From a checkpoint of a small transformer trained on Wikipedia: tied embeddings, a variant of Adam for these matrices.
Each number is 500 + 25 x the weight over its row's rms, rounded and kept within 0 to 999. Layers, rows and columns count from 0. Numbers have three digits each. The size before them is the row's rms in percent of the matrix's.

# layer 5 MLP down, 192x1536, rms 0.0603, rows 176-191, columns 576-639
100:501473500530496530481486517552502522518478457480530505455546524499495488539514507544482542456491534502477530485512505487505497512469528482527496478492523540486502547509497520518536486477513492
091:496471509459495515473506458486514516480532484473513470482469464506533515507463497494524473468500467530498471509480537539547510539503476552511446494462513482505531496512542509523534486525486496
100:536423517515519525544489514497463473494472474460466516506494439469491520487481500521506527487487474465499484498480479494492503496502509477500507479512507484469500470540491485485473481531514492
096:481483505475526491534510499483488546463508493511527515445543470517531481505504502511489446473460480524467511505524496475500513539499486494505525519502542475479504505500493506488509496507538501
100:485512510546510494546475480504464469527484520527490481465490470526531518459540526472486493500486513489538499509501474535552537509519506537488508539461527561471529546483480505515517493481479503
114:483512511492521508503533527484512511505501484507514501487542460475510459461528507494515456537495503482522545547489468489504494492517483497498474503471521491533500505470477514479559483504518512
097:467500479486528515532553467539470514509500510527480538534526488510483533495474485540497513490480521503507482485505474506471494476480510480488536470528514512524506485462472531473540470545458512
098:493477547543492475465524558517528504486471521510478528502465477494462467509532453523500492508485501509537469493500468494461478504490522542484512523502502500497495498491520496536544536473541454
095:436498518532494464524501517574525458503515474518485507474498485488514513439507518490526519488507534492527511503521515526509513488478504527504544498525513564510493467542529473513430488491526511
102:487480479471480464532516533513464504488527472548502494501498458501506524488468481478505500514500494514472554481451516465553501493529513477503520513488481568515502510508481519499480537514497510
094:471514505498481497459469475518511483502525443518474469520500487523494497515523486529515507495478519460501497462468516495510488492530475497483540474511520505525520444490524497493515486454514489
098:501480493484503513488520500505495546513555497500501494509519542472435484507469527499501563520489493470476496519510498502489471463535535476482500486461509490496492475518479447464465427506514546
102:555516492503454538463521531539486505496498529500500488515524483470495515452537506503489492515483469506494476494521526485586531503521531485537520537491494511480504516472452495536489497511514469
100:508497513520502553522449483498520538464465499524523507504481499520501492503502489518490519538556463472474479520460506559497541495495504492488529484539520495513485506480495510456523542473492486
097:471500481452507489475497514483495538489499495531492511473478490485508502527463516467522479493512492433541521518496453501511514538546483522533466497462480513475574498509502473524521528509494482
097:499491566504508491517521470472534471495517513514490436539462502520477541483552493517524498521499452519522471517519500498462467515501507492541469513491514512534514473490491525524538497514520462